Weights of a small GPT-style language model, trained from scratch on English Wikipedia: 8010 steps.
Each number is 128 + 32 x the weight over the matrix's rms, rounded and kept within 0 to 255. Layers, rows and columns count from 0. Numbers have three digits each.

# up: layer 4 MLP up, 2560x640, rms 0.0811, rows 2434-2476, columns 480-639
# down: layer 4 MLP down (transposed), 2560x640, rms 0.0218, rows 2434-2475, columns 480-639
up2434:101158127112066109123109159155141121145105096102146097083088116160108099110079168185139144121067092125171126194079138143118081124163095085147145129176102177109135161152063062147132105140163069115115104103108133114129103081099148120125124116148145124148089138078150124135131191131178123191076171107139104116160117025171106092146235121142064107099144085170133154103103127190161093120158146096142172111138157125131061108138168088169128092172038191110124123078137166157105115142105155
down2434:156139180158082090165096126103152107067073162106141116085179144169141126114118106205115137112141126137080154147103178152123126127077103137074179092085133169203122116123157173120122161177128100153138118105149083162081104086130139095134055136151094128087150173117098075107111162132149055098186136111142153134089131134143141142123160168087122095071130172112148098082172058103127156148108082184102107126103087136137151107092154126144169046126144083123145132170111167157129124130120056
up2435:125105133128160093128115084096142181071091149173107153093103104094149097129133124148100133203137105139103114123155110129115077112120129142105156086124124147160096112117141131137118131154141109161161109116116103131098111130128105151158181160108111131151158152145195091145147148092142102160149128118110112215103106116091103166153155082095102086119204128179068124146097112171174135092111163123122141169134142090170150136155170057153129088159086157097201110124078120122149156190070096
down2435:115131121134177132153118167198079105118109070064144139095120126091176140138095195018143078136145075123132122147125138127133151084133162146187132190159110125127160100130136169108164125072140161071154150122149133125116149143146117152158149174139113161087122071125111241155159136119122068115122150136138169097127117154177090156114154111142140105142125122137132178160059102129083140161098123115159143105045100150122160079097124113092098198162105126104120147175115180077141091056179105
up2436:118102171138155114136074119134101093152167101185154157126157150155134082109186143119119123104111146094113147130137121181138039173107102171134099134146130145134088151106155112126144126116149105093134113183099168112168089089136095099102126141115124096114097081161131106143125147098111182118089129145047128084123127102242150079137112215163124095113162080119119108212152219117076105084183075213113105119151129132192062158198125123104170135074091090217125151118130117141175089120106160
down2436:138143117118094154098127144092161120128087137110110103143127112122171114125135093211160141114169168128122144208094077172170167119110154128132104174106160121146098074055112179143113159111144174123106109130119163158131135122145138186134094065179074208160186128100123123077120138183092141146163120130082155113167135167139123106206183119168089135039106133169138174073096071138109111140065155144139124143140143129104170099121115139156098142181164121099139121104069162178061156084135121
up2437:081100167120129157105099146094136149074114115148175162123153117153158070089107160102168115103082064125078132101106103118104126094155105107119152145206108115140193118110069155167142157086107122115207090097068168140168187138109046128125109102044125142109125083081182196072161160141159209173150132092123088102130097160118150128100138137146067086211103118119128094130146137078152153133118182145189115139188078176106216193152180175180090131149120093100122210159098190118106122104188146
down2437:091115091093105126104124146097054052133161089105105137116129169141135080094116074126108158169091072130094190114114160121107095124143146087167121096172122106138152169125149200163221111116096161119116105135088096084093105160134100068081104135183076121111131080123206097145179100107136142157100118080192189124133126186127132120165132215094175108167172107099091146105100174159094098126191065141070151126124114137131103059122101134086102127176092086166100131150140075093163150156129192
up2438:063170099080098133147149112136142166096189158102125137125128149087092157109127133164133153144144143146160138111201144149105128131058119157096163116140117132080140185149069181136085184116139101146104053123174153129109080120091061101138050117156152102115124098126171135065123124112120158197131190152164103066147218110132114082134122120133119147118136069147166175126109129112145145133157157152086144146112101149125131136125130103135124146131130103118110137117155109151119150135126096
down2438:166116147139180131115062163149179150162139145135124128116112089143149073102141121133136152135157146139118100171117153159124120128169159108130102154100096066191107122094174081153158158112109160145098157024126125111145092075140169145157121086129149168154161084087089172096100158116142114132114044104106142141137164135180180088161163098124123076135125177125168123122142141098147170219170055118148128143095126080135120175181115158127113160088122124134154071134111124133168060072198129
up2439:133161140086105091067139136139184163125192178243116100186087116137099140120149150189113068162129150058156116112113115189147099106131146155129162193154090107093131136098100093125090148139118126095096170098106091131118084121138105145122144090121130163075133129070103122170093130141116112126067079135168095152129092130064141078113187168087131193178104156150126090110090104127216150099142160170132117095104131060141135094098098145166161132130182108064127105143125095130084118139119134
down2439:169167090149139109141102115132093133142127105085157113048087154156138140135131152120107179158160071128102125136135078133121089097109146173091149080149123157136135173129102162194130075110150115138186120129158146141159163179089129142129125133110155105090134125156156145070154142127140090149192159125119147110108194145162094101136129158138124090153102058113105132108143136116068099135076091124138167116133105212140176107099156141135064205163114098132115154137098107137179102104132123
up2440:146149127082154131135129242140152116134061121165086166163151078150109147136145166142131113124159116177156128120133108166147105194169155095118186147149148050107114158165074170128139108093156108111125061046076108114220139153153135082094158130086135135072130125139067143155128081147103127178111149162088108117171080093104146037063091112182126126075152131087134110125110186182153094130134103095179105132112142114111131095150180109111150074146144145123110138090095106090146126183133174
down2440:154088103200088080135145148161079145053151094125092152087080131145135119178153084131170138122111148134141100115138139105148136165099092186072073115094188138134105130152136119229121093177197138116162114168157095101120130097095105091141129118129140187128162106110172140116143118086144145071152114092114160135107206087178111124182104125114159186101157168094126105137128129108156068097196077151113082164116109117106140128140158074106093142151175164135117111167132157098093073154182132
up2441:076198133135076191118188083117086145102095152157187095159130138149121148135111094148135173161080090090094136078145164079144129087120126141108115151099112162100143133174064076164103125111136113124121163161129151181101187117127181156114138157113100147106154087149122179080140168131089116129134132133089135098123116082155146179095152160133122133092121122113108131129118121072166141183112143102124148143171117092080115106157120180123131115071143154107104079122140093105180181166116143
down2441:137146128095153107098087213158127119057127088100060163191122115104076158104116165087141142077146126152181129161110121141091122128142129128083163119105199083123109173176143079166229107120121160081113205134104088070147101126121124065112149096129125094102073151076091100111132084140116124155111126128168108150087166167187125090109175083117108178143118141133103058121118076146121150091168131135147130116099127102139163159154135137116126151120089089129142169137126143148130100144094091
up2442:196104108089204131145072096146126131125154047141095134133098181144138131111129132173135150160105123111126127116106142108090186140064103103133130161109112162143074151111100142129083132126133108081118121075149078060096078154159185129090165136198041146143156151142151106104125183184123111184150125113123135124102207171089169150107187148153163131102161144129141132134161124129150195120095039136139158167155089085124093134140126112130126150163069137144154115129103107093047105234196144
down2442:108136106126128146145121172098180060138149105133103205110119107058107037161087067067096113150118138095111136138120158174156171144152101152171157137137090150140126140078191167148100165118168083129146124116092159075197118110125139143144113141142180135142119120125123134170106167152062125120160093101088160045150140108148164091124167145175152123140100143139068080160140217132117159183062137141053130177098134132132148077118136100073144170124166203083116101148155106096134096145128206
up2443:095126081129077080151143115169107145146154138120134155121115107160109070118161103087159099119157130011126176167135116080102151134119156150077104114139191178123149147195124157160120144148115128110128132099159133125127140073146171167133141141130149120100120144079157178138111098100176117104125163100148176103095136086129122155132168096105112070102109137141140163071139118114112103089143138108142069135097179103063195117109106179106087066164146107173096142124091097136180178180112128
down2443:131131182123117165100103164105160012118106137079164115085164092173161094171140155120192141184071151138178181126101148148136135179095125102154133033109095129105137184062165092153126090146114045158113144125169188108163122128112089152171152135156183141077144127106131090127118139108136117107077125089150131088159126127143109163064068129150148193145153152097144114139149115202098089123158107130128125116164118150097109111136098184149116111137154137109120168066108121132157127120103112
up2444:085147101102093140151175108128173109160087098073123147130163096083063081129127076163125154166196106123152150128109185131148101120145120127109097136158138147056126121106157145133109135079169088146120066130120121126080086076136152155062106178085107172187090113111129131079155192124126133186155111079179109132096087153156113103128121107136202128105087174149112142203108079128118181140127153121127104136136168117105072134113152138114137140109107128114104128121166107144103121144117162
down2444:142160114133119143095081174132115144125141097169121074119134124094134134128160175156099096152131139198159113176144090124140174134127084071080116103098104159146075117189152094100150154111141106118122127186154074133130156152150150094188181084091209111114081186144117136098090153138126135099121154174089215122189140106064131137120162150085099166138133150088127198121141164101114122178145131114079169108128101153177165087180119123153113081122112161143146124120059132136111114113143109
up2445:118084119182110179111191130139129132126088114076108157102087139089149143147198121162153101155122103128107151121098202108121110143132104149158094147144123182127099122159118117144133078110144119108163139145114141212113169136218097154096156141113131147081079150128096115170138145170124084115128123106161184148103120135153084142172128146137182122081128146127142115168146146136181134136190164105131170171073135138128164107137156117205107102074152095067093090120229149110169066140139179
down2445:172100117108114105105078080117101095137147124134128103106125101199147093078099124080181156094141191074163124146116144139088159147154132137118142116155113101117126148129128121097074159125144120115094097122112102116110137120096168046125153112130144114126105137105154154105119157053127080142114103136136121147115105142159042116089171079170168098132095116145091134142086150122113134121111102137179123082099104154153130122131177115154173169175117068121138161138117185120138149181172150
up2446:123132102128101139111114141179118150130091167150127167137113175137171085103194080129139142115131165121152141048142099107113146075118129104125128098135180131128125117169073138161128188093114134122169169134104169132154158125144120113126128134129042178116079090150075171119139095085103106139092112251151162105146133120130099124140111150172118108161168141215113107148163204077154141131122129165063036168102164067102134100138065181155106094149070115105132154165125104188187145091124108
down2446:099103034069173114113147089095097107112156105144115079136103121129127166094086121190164169157141165113109103128186131048055121162112140149140183138142127133087092147141146159106097125081184108146089098126125105153187132095133119146161018066170118184143182147132058137190174124151101130101178088155150097127070144147131151128125158092145122109104098157149157114116160183071169110205133124087079116087104084132115106133151092111095132114083146167114169092139048118172116116151091100
up2447:108136206094155111175115063098129131108139146128120118083068107126140151118107164105143118090117144131125139133109192134153118143104177172124116156105142099161141189067092134124157132073138098128160158141112113156142113163092112102123104160124183117088112182116135149110135104101194131194135113093121107160127142115121094141107052093121141164140157094158189104171154132127145110170113120079092126129196134129134173068152177139126117104170128198135178111147061208094118160147105100
down2447:188155190156087191111131125129106147160125181183166129135114158071139124122121084162171176098132130177134166184143162132159118110141137160126172147118143134097127129099093163072123141154106120104122083090188140154119146139131124123164127145130137070156128099164132137134107134151110098113085084116090102134112101144118116155125113149117147082104122138088129122141116138087071095122091122157112140153109129057139090154125087123173095155092123173119106143101136080158111154112102142
up2448:200124107121083102120095097132108118089122086088094151087113133116198169112111129076146170091136128101145105152067137110169115176107172149124143109136148118095162155119048130080141191141166131166105145125158085141094110127139160071138151193104146180138115088124116076138136085163092102160120127078140123139165145128023104154087076115117131135103122134123106103129141118133157092099161140109122133188078202112153145072144121128096132168151112124095104150133122128139133152158084130
down2448:117121090080151126171154154170117131116160107151099124133163134102078136145154190114151143124222167106145112166180152193076136100064110169122086103105122124155068134117136087130130174118133122123153072189093155110106167120099163092143136057150145113134130115055157155191122078114158103148140113104079067086135158120196144111141124118132082140137077171139110084126144104086152132129179115123128129157133137100134121105163159124195163168115128148113162136103204161149094242150199116
up2449:139117135156091167119123123117141146118175189151099095113090130142142133169097101089146145138125103095174085151099136096123115157178137143126138129171129155131108158108101171119152121124174137125048131098167100133088127085122192110145094153134134141143155117053131075096095167129054149133149065096132181073130090091129115158126136125213131104086159088124091120140174103093192155135121116124139116141045099140138200126122141125129142131125121159168137064076106124112107181136092142
down2449:108174122144158158169116085099102069142186077117203172189162118150165139100147145119125121085109154093113135103071117147105125152170090117154140161157152162075128081163163184065118098149163175109066177105124127154093195126114119155189076100135114179123103148150142146097097126104174132098115137225150095110144131147051148137123154152105127108149124089141184122121134141050154184138179123156143094113110121130161072070136150148131090132113110098181089102103139155138121111101144153
up2450:123154134139136131159104136093145107157096149140102108137114091130195148092137105130110114150092102179117092121130144125094112132176161127114059089190176124098137134143136103187107112137189116110147121170137088177160108090104136117147148150131149201116113176143154117132107110175130180192147067164152161116090177134123112140095127127117119115120059110135107113122146125126134146106127162131126140143100127154078108151149171142122131162117166138147105080102112149159105117097160117
down2450:120155090146082123128124128218143148124174096133123190086170080086142109166111136083125153121114083092111060120145143099093118081129086176142123132147090184158136113127139139075128121078100111113121140134103169121129173123112130117108143129120133112118156141142123132131130123092088135095149179188103139128139115042125162146144141120111205153146131156076141068125162094109139134142150136134119106080100144126173128124112121128163068105138121120102093136162076089098127130100153124
up2451:069139087099187143152092149140171085206093095091118099171118093074160079146171102106134150184156079121174090107132035087096105144148155159074157100140190108130157148084103119092083079121147129139075056142151144133153162173135121105115182112150161172088108174131004151144080187137127120107093130141078132144163157143122157115091146172085081149151081156110113144114148114099096048074116135102139159169121138161093138135164093185063157172140156135154135192150088190171103073090173168
down2451:152145132108186145085119114085132151114100167167100144132056136120108084100067096153133199138117169105121136146109125145073152151157181082202110162148085089055134033100107143125108127142079172087055157159087145153070121151064087159111087123077103128130112132128132094168095118086156056148082157168131185145086081096126183057136086149144174075191116140148093145102091188108116156183149129184130097184093151174131166169084102065030109145087144139102167058164106085163150120099113152
up2452:158124137145120112150138067140114105154106108149057148079151100127127107097067168144150205140094138120104139101172150080109118143142121154154089069134149143074104131129135088111095129161147055124102137130104071174104128109133119095164074075090100121111134154134141079113110058164114126158119079109132116120118141118140079140141116181165099143133135062136184090062110173145125124087215166136186158186117109119171115156099147157109049110162125106115110175130141057103141136131136121
down2452:144179139135140101162134103222056120155148141084090158173157158136117166150134142076149046091108122137165147145173146146122109053105135186131118127163104134109092115133175150142082207154136121137081110115088093172148178074106159081125124123115123124105095136097163098057118127123089094119116157179108129136115108100119130181108123138149079152177158130138180092143125120175087071194109117117169129089132138172205088139127073106190115232151116138149139163132113145147131164130110166
up2453:111131156201197094068149131128123139153143129146116092102107098153109139136130077161091104161109140155146157112134132124125094111134133100186122140131140140085113174098137144152189132088140130151135113096091089150094224156158152148025144115107124186100176083185097100079131083122088121120116116141154147061115117154115120147145069125108150119160088126096154087128136148194089139109129029151139148102140110123132170079120114118045041177104187070153144072173076103071080133178147080
down2453:156150078031126105189071113178126142114146135142100117132176135138166119145118178154129160141128107102102125135096180137145136157083185096105130070106133142149125068166103129073070144143105122106117131151147103153149043121101094129189121137153097132152129168098090125122123119170156130168145102145110165154147101077132158113124146086135185085103153163111147142127103090061159119138123121114131122176072138150097114108125103140191122110111152129147169132101146150107183162080079152
up2454:173071146057160120151145116132098051149131082139105098133083155108158138051139133098127103093087110109120090153063108155142103116132179102131150113088107107055138093129175130136096141174096144121115155117125132180128181120145108145134160087094139143103124137108161101088084121136141193091087182154138149146132065129120160153108154136138110133162100159097193193147136106168171136133149134092097142114144116136122158110063116172072147121140134183092087192132118141163139107171124135
down2454:180161184124140099100119139102086073096127053185135113188161119060093102109136129100167152159188167139170120145137117147134110067121118104087158134135114124119108105171187077139151182150139161097106065101146114163167176125069098087126095131119152097105157112134114060171058138125111122123105100093061166197066145079177169039176132122081118133173196127091127080195121136094125072178179148164116131086137104140081154135057157134217199152154129112090166151119109145178148146044175109
up2455:114065102153143077154131093160144118075068164141120133133083138110109113193122181131168139160135151080107127187114141100092151087123100136082096110136116122141095103113111083130107123173143154144139123160082082114084053082147098108148168157160185156142116109131135176114119200073119107115071111075077148120128161116118136092099157113115130152133080054169154170103135124062150224160110083103131124088140129076116191126137130162112164127159067166148131132149149124116077111161145119
down2455:121159136173151155117176086175114160129122151166115126161090160090143154151125093126129151089178174046140114111104074126160196121154217143115165109102114090127100127044117149090104138111137088030091088153097125174098096087134143137135104183171156132109203212142122123131108177153144080046139181139171183108117138136165128124149142160127115173175160093108165070170151189133152182223169140117129075171124093139083097140162104162158137108145098163038113094130080115153180168117165217
up2456:184102088110168232119118119088083108089154154078125111135123136142120156122161102143113110098107071141157117124152170167133152142150111115162137098103074135147195080113176157187064132047162143174162105108148090111132059058139071126164105204120119148143092105124106111091123120140081172078131104096108145126067141103091109125133056081137179113152101095143087149186119072114173121128132124064111140182073153132157125110091131108184091106116123199113087144138130115148137153157103148
down2456:175205143091080141148139106161107168159141157142039151192122155143123142134131089138065069151114077166142115175133156065064144142103133168030096192098157056112094139146098112117153099128106084151099085086119167107148121110119159097107168117089115095133120118032100129122089093222155206158093097158160066106110177142084140037143096122139138140182149087169138020188191088079106122097130105140134165171138075105062177074171148159175139124198046178102121109171066101113178127098132119
up2457:175192113115174219182163130147200109135124167116094064124124096126091122092195129142089109096147089098064174178108111128140151119138124076160133077106103126091118124106100113116175119104113133116083134100162182125080183187131139151108077150153118208129141111128088152146147097132164103119130146111221149122148098140132179107096166062090152179163145158123150133147115131181138144137105099073147136186125125175087077138121157076120140168151122102106114127133160146120119145128104072
down2457:099074154075131068094123097097123119085045179118150195147135116152146160142097107172113135188139110166162088068111120131116109069078151161093064140144130114153154138107130168125172086113142087131184165172108082130112104108089099166141120119118146085137173162092156130135134093110071159132107130112150135133149147150117107108148123151117135151146111069154112129084116135157101150148125094134121139126093148173111187139158136107084114124116170102141096127084114137171036099104134161
up2458:109097100102114194128126104122100142113125119197101136087114145099138131198102108103150198149144149145103189148122171072132153121082094110141116088102173183097126170133136120100137144098071158132129142139119101150148100161089144117080118174077095121119107105085071101176127130089124175155113137129132124163101138088105177122195080116110088159089130129148120131149116120155104132136136156090118118192120149112086089167105138122112135139144115178120165083143140113166159124122125100
down2458:131107081094096138104118118122118141093175118117142182162096093126099088152178140127106146125134098117079151091095134128123059159128133164146179091117103130159184147090131145128167117132128104146117108092130120101052113142100107139110097062134131165149127159127098121095129084054176110171089132122077199088119168128181146157185073164096153113095088116153128165073165111163106117131115109118088142095159104150172178170104098141117146157145138119128097166185115202188105104126068134
up2459:098112123096182190110128128067169143085121174154170135124152142118080129147125139129112112175135154163220133048151186161130087144135155110082106125152134066082126140128121209160177095093135142128100136156072142124092171159156117142140147124133123167160184143071128127134132163170135143146085112132118145129095076121175159091141170149106118109126117139084169110144148078192137197098052097147117099111137158126117121163109136148205070133112121071137149116092119104107115073122084124
down2459:120185144097157181138053105116134123095136116109166152122123089129152138148108109133135134118072090081100088181111087109128139105117151113136172163134097154138087170091178081106151194144169120154191141100109123093168126180137158143163140141115117132086079137160105099099081119153064110137151157153126099174140112175166130154127171126127153132124171112157161177111146181116186139137203161131115125124098119111063166151096127151102128124140115171146091120176125174154141106129109154
up2460:131133146094090105142087106143158147188133076159170065170146163177188145100110173127153075079105026156119109132120157118095131136132112158155078073106099154155175089165156125155086136109208124109152121148148136120156091163076149183110093087100139069131129081142207145125143114151089082081137076105141094127071100154101131121167116162144070147120150110132122107133146147160170167063075128166156082181081149105127181109127112079186183094132176106025128188110171085153126139117102129
down2460:077168149134128126133126133145178144130127181088111153106122121090119138153137127106185185158130134146157094113151063178069125141171138145114134152123095120122167132057115124110156147159125119103143155140128138105115154113132116133143157116145147136138133097113050170141129192113146160165131118108144040132174136102038156124135051098128115170100119097192111132139081118129088164133134091137126155168136157173140118122177125143064092146108086141185160128156155142176098144137087107
up2461:115149169114096096114129111027098158138179092114105145140114151144168129173062187132137119154064135111092157186178144180125145139099133136124125184115116111157057161078150129236162170086157119100161120077161124115144135138082140096145170111126133099107180118074111142186155113143121148137194138181165146136117202151127142168130113125114127103089146118175154092059071150143207144089122146115155043127165176122126154152063079132115116118193166119128182116129078149142105112146072120
down2461:151113111160135141163170105129197105120136148131154129138147088108058180104099152077116118127175124163134130094101163088144137147159106090138104119163138155126171140170139114067137118154128117148108107099127129163088103104124105114080125155141103132137066128138139113118111133129118149111115164069105080139116065141102131091125148118197104114189128105060187188171137128060148088145077140170120172072125109127130088189079117118108162101094106146154126177137170174090124166090144171
up2462:082199102138181146094174125184150164112131127111121115127150128134134105123128098139122126141133081080178093116131148085136165033086166059102133140186114136122152088029171138130147131087154097146071112051093070125101102134162147095115143124110130107116140143110131140114126152201169122068094189115125113075161071080069124149152110121187140157101113098091141121120099187115152204057104167066161128140180158152074130100113140153161068092137143128145099147162103125084087144175070125
down2462:131142076164119152142107085102145152105098106119103109108105128126132138189142146139135180163149156074159128095135120093093181132060104123180107099189064209174115152143175155075141127079105096159111102089175128197117099135097166201117122175100162070120089105141129105100080170130137096173195103162116100153137062097133135143125091123143183069149094126113080150168127146142165144073122105135187143081121106094156131173106185162131111088109123184072183165118162164126102138125130133
up2463:120113119163146136135035148129121174096100149045085140116163158120142132153088134093156161119133125131029066166163168160166211201097136097122193126112113115111128116076185230136123162121070191130206151015131132085151109168095123192122114145180102139083210111148123140112202150109134131190111120071144174154175015126106128177200084144090062182181120073085111131128176115168144092143158095188190143101073137143156060089136144137109096118128101148080145113106154110146134161127098114
down2463:137081112134084151090195154134153119096197086065079130133111091098126069175163122056062098106195178066153131105184175225140150182126085095170146087103164100156178096147113123152238123082095223185061088110094181132128142139127199104203105125103132125185153127144108151083108124163181080226149180144124143169186090146130158184174143110122150086119118123127168123140078090073169086146198156160160159139106198159106163204084139172168133099060139115138141153052099149088142250117091116
up2464:122172141042122164156149157124154127129070131165122090142123157073123092123066084121161097104102093116131088106153178165133095056120120130185132034157079121109100084121069015158112142084151109167166147129120121145210173118058108154139191143110086171086097079159112166105097118103161114178137121160167163150124162129179180112138159086117092066132148159119144078057078128149158121126075148088121095132172151137173065155128179110133061114141126104074181216118101089131138094066137104
down2464:099077107129081154094095206106105128137098107039177166143143139134109117114039127176128094067176119069126140121172123109025066131104154131033162167122128159167088114094190195117123142057141115073195102145111183109123123074131150112090154134172147168142134088093117150100141072168071157169134103097148128140091166103167123141136117164088101182184071135119063072096203178080116117092117110105129156126133096168112172147146134144099166150144140139151088090130089081134092118084087168
up2465:079119149160133134153169131102077156122088112138139071093098131170176147100101118062106184094092136103159178124087135121101145107162146186046150145086140185118110133162129095054152109180173131150127159149100097130130068117100149148080121086113156118124140118113099096129091130095128230128098088119090072120127114105107099163131103088114115096136164165097114135130149110142099118145149120144107163105154150122131233109100129161128154150124118154171127175140069094129165158120164120
down2465:167167083046188081136165133079138134134176089123140149134153053087073000103123127155157179159132115151071111149111079123073084178085157213095106052112163147116086095126157119142178118163069084168112096191141136126144132152135089112166131142130148100083124073166068180101098137113205132119172136161131158125148125133123113071162171173157118131116155146160076187098087077088114182172143094130135074129130127157118125103146160127169145102127208136099191084160216145105164123155155156
up2466:112099112120137147121153122146156146129217127092091065102137112139166125098145132129179117180163121088143152136157158062144141140168174154088174150101151183139138126127139135128107142075088094106196154095095133128104157115135083133084125116152112129137127121125147157151155187068083126145132110127141172127061107105174090148146198087121147207182177118142168095081130138117138132137115141129068111130183099135186124176100140137114155119171141158118112086067070153141096111149109126
down2466:184087139133146211110120147097150098077101107155144062062166173141090115117158183104103162147143192136121133099121128125121121134150113052117118149167146090121105133139143163114150145172145082145095124160130160180171112142099145142177115155139127139173133114200085139108169167104127128117097192180113121151141142136139109142082098093138091090094145055131146153173120112161133097104114159087101127097125091078096119126151132108106126096112126075157110131162116100080100143124094127
up2467:075105119134123089112104137106185090189128105097188077174148152145126154112105088126105131161164133109165196133106112165130146103137123138141110148127121168144152084116152104144150094119176153141130118166132038174076148138101156106141155113130092084125124114140167157117169089194150156108156156114109118074117164128086155145182180124119138169116152117135142158077132155122098126177072195100144138201110109112123104145147075139105074097103118115152172118140113079139072169128135144
down2467:171124136123090145130129122177148158097102204168132127093162114088112154106128161159122124133131100110091112146087141119114168134105128088116118086085118143103125130102159203145122098145075120133132141069078161097121154100152134130127137152054127152108155140135161163129084153150114131104127135066163126142199130138096111077153133126175160183123131209179095115100198070132140098135100032125123168106158147107135089127140091137103161176085107158088083160092090150081166115106149124
up2468:115153146088125152162134111122176167099179124108083154180175139140147118127149163060098079136028070133084137138136162158116129145119124062133120182128055131139076057148153187120152122099124096151166194137123114127164123143132112072124084071146147103091146136096139131163207122181148105191111222189111093096117154104205126136123093161093116120082173155115185144136107080160111127118080137140118088126126120132084108118113152121092123125152123109143091120177140132118086144093120106
down2468:130119170138122127173183144113142090190116104127144129106175113089144143105092088128231176142166148149146111143165108067114159134161161165185091164138139185092146147217162069176142130167135170144161086098173097080084108120150078192077150105141118119090093109079160073109146151147101095121145062109113133143071093144128144128087105137144122135165105067147152128150156131114147151194091196120080060131156097126169050119166097144155084157137138190055128145102145156073116073137178167
up2469:085125114088113066097099148117181126170163122098073124159104199138190170100088140193133122143115104099106078081092068130126132168157165137128100139189130124169168132188115172097122143110181149125121104139163148116159140155191151152124127112094100122131168091120150149180144121105134122130151126147109136135147165103166083115150124121143154122087109142132151128144127130094090108101110156109128135100196156070149155127089110134151150067082148125180090166145126165222127135152190114
down2469:070120106138123138167117191135082112159126154147116149139123206124110089126051078153134122085139170170096140137083126189087222174141111138177141155219087172153113193125186063105125186119081133091104104168077205135144098126166164109111166157108180070115073132132173161123052166125176124123130185106133131076151142072112160165110122121168128137155117180159134130093131132066065147136154102150103148062137088152118077185130150141108099113125127104151074185111121115128090135140100120
up2470:141125159087156121118125085144127094107094102104131102062077104160159133107116126142121119162138135120177124175079197159169147149133136140125131129128166149123122100147047188152135188120118128178169060097136076159155109101156180132106144136101099101119123200066149165127168167136196179128083125119096207124126130131103108143115111080163122096135091104121118179113137134091160103125078058134073126128115115122143142158113148144118144131181107134131166160081098107090145107157149090
down2470:138130130133090152175182145128135140135134124105119158122166139056085086096109105086103130124137101137159109201108184125084133113099088088179099164146146142071135044094128152127161103139172144145155139146142126149142101128171167201066160109074159138133138131090052085136125073134157083144162148117156089184170180158129101122133073130143128169181178137152209147116120111097067115117113132111039184078123134163144122154121149152187129182139127106146124098100136175133163133152088094
up2471:195080154177166155071151225102096172131168120087122122152071159188122125129041071192175109115081114132152182079149109134125067211199065126150128156191170155095115135064131197117080089085181118123119073182122119090075112169209161149144100079133093139128129118099150121101135123123133139104176151121097160166187124100144108124121121110159210086122145089118137115144109127124137163177135107118153108137123107092119137113080094087058182100158089154115082125120123108105151130141134102
down2471:059104084150150117118136103126160122188125149122166140128153154059072126132170116105083105136123122162120124143107152138138181070112115152120172101124149059124185175109093135095129103114112154115125137143116106139119133135129129134125195135173112148126179120150106142111103124092155174134162133051111118081121077091076129093109147177147137157113131100104103118123156105165132140088095187154109157123136117126101153147124090096163100151156165119120154143090139159127142137087122166
up2472:121100166165156143124124121157085131143158058106132122087181198127106178128106140133148135147097085154108132064149129118076123165140157099148146164179128137087138101082190085126155151096136156134109136201152123155095137150137107092082102108102146164124125151112053141143191107118122094132112225162159143159154152126198005108113128115114100168088094112152127098141087138137133216121152127149181108119152097088162208141124102097129152128125147199138119152131097093142152135119169064
down2472:146162156045107143092144133093108091137122178211110148126142150148137062185212126140123122133172154081127137128119103158150175162113161125165127123114199100174193166117089092116122157146163118076138126125157113132115094117112116184140120176050184136148162148141094146087175144137146160104196089130110105154124147135108141102134124095128119153150145115115097142112182085148116082128113127085108138108150110175212059166120121097135119077109175155078106138144183160106089102145101154
up2473:085150095110146127170113163084103099115128089134075092126114087109129086148110206123132133126164109151153117103100116103123163210157162130129159126079179160087127135179101132086134117195081074097146127121140094062164070152176158176175128166101151083090189152150134106079052157104185126072096111149135154124113121096085103101130120153148085069152095122124112123107124131142121120140152096127146125095101204155107119152133067162145130083140123125144143138080124178075113141176081148
down2473:109106137152105134118131180126042148173120113176123134058122132157112143126147114130154092083170121105163107125158132134158172054115169146137056134124090126180101095151118203094192128124130123165049125175116103155180164154164127125158176166125118120133106160108132121131090105100095151170127095073181164090191184190179123158195157014139179142145120130132147101141196071146145127143138109140095168148121085089111129194125169143165146112115125126126101143105130056154120143162179093
up2474:153145097128112149101084122095132162143207118139208088103173091107169149156166109114128146089119189211135136133156149136148143160139143117108022152128235096130097171112121151063179185198176110170123162151167168179060140086094186118116147051118190116081139112148075064089142156128104163083125083131151146197098068086096157119054089100108147120150057069100121175109094139170189166181148152113181120120086140098111103129166158064150119095106090146106091116125145122094151209169168148
down2474:070102166117183138131078147123151102112152132061120088118155111056063138181142124122117175095203164059208119197136106071089110101182149118137226205135179192104168153054176131173115161150166094127165145088113173134135146138078084145093098073061169107188147132150111067069128123186116174087125115182113122139188080128108121159136132144146123156160103143142082202033174157136181090195168055120119140108056153097119168208183138046120186139085182147143102149166146142132166116123115076
up2475:191150148140107170150128084100100139057145151099109147109144131108111145081147106163170134146132146080114078147141121132089117115143129158145117146113161145056133135139144078181097086083157147102068145161153138173142115156136160129130108099158144170108096107114109192118178138153111142126095097151217181125122122119162133130134111113132117105129150079123149206068143096096151106117093155124113113120109148211142102160111217173129134146133147137153154139147167150130126118120147116
down2475:164132136090114157158147192085106141137090105091165143141150176123192100170038044158110075134134152166120157157112077090122136024100183111100143132131110045130148134156140115168142143152199133114138131137105162110127133110150114122108152136175125158185153134102135144097121134118074155149097107090137097111143148194082114160142145113147110162141148115105131123116150083113097072105158076128126138188171151105117214101126078105039119144124149129067144137117055141184124192108174123
up2476:106079120121133157103119154114120126147104200144200102120126109083120070118104150137166128197106099085164140105195139169124090109123155100088160150164186117095130095075131123140153125072064133127107188100191116112136164138193107114092123181129132160111169121156095185121153096130128191142076168111128130167114104123102099109114179109130075109113150148157118208088158112193112088080151175114104080187107091094165131171107097077134181089150160089084225131123142134084136129070091083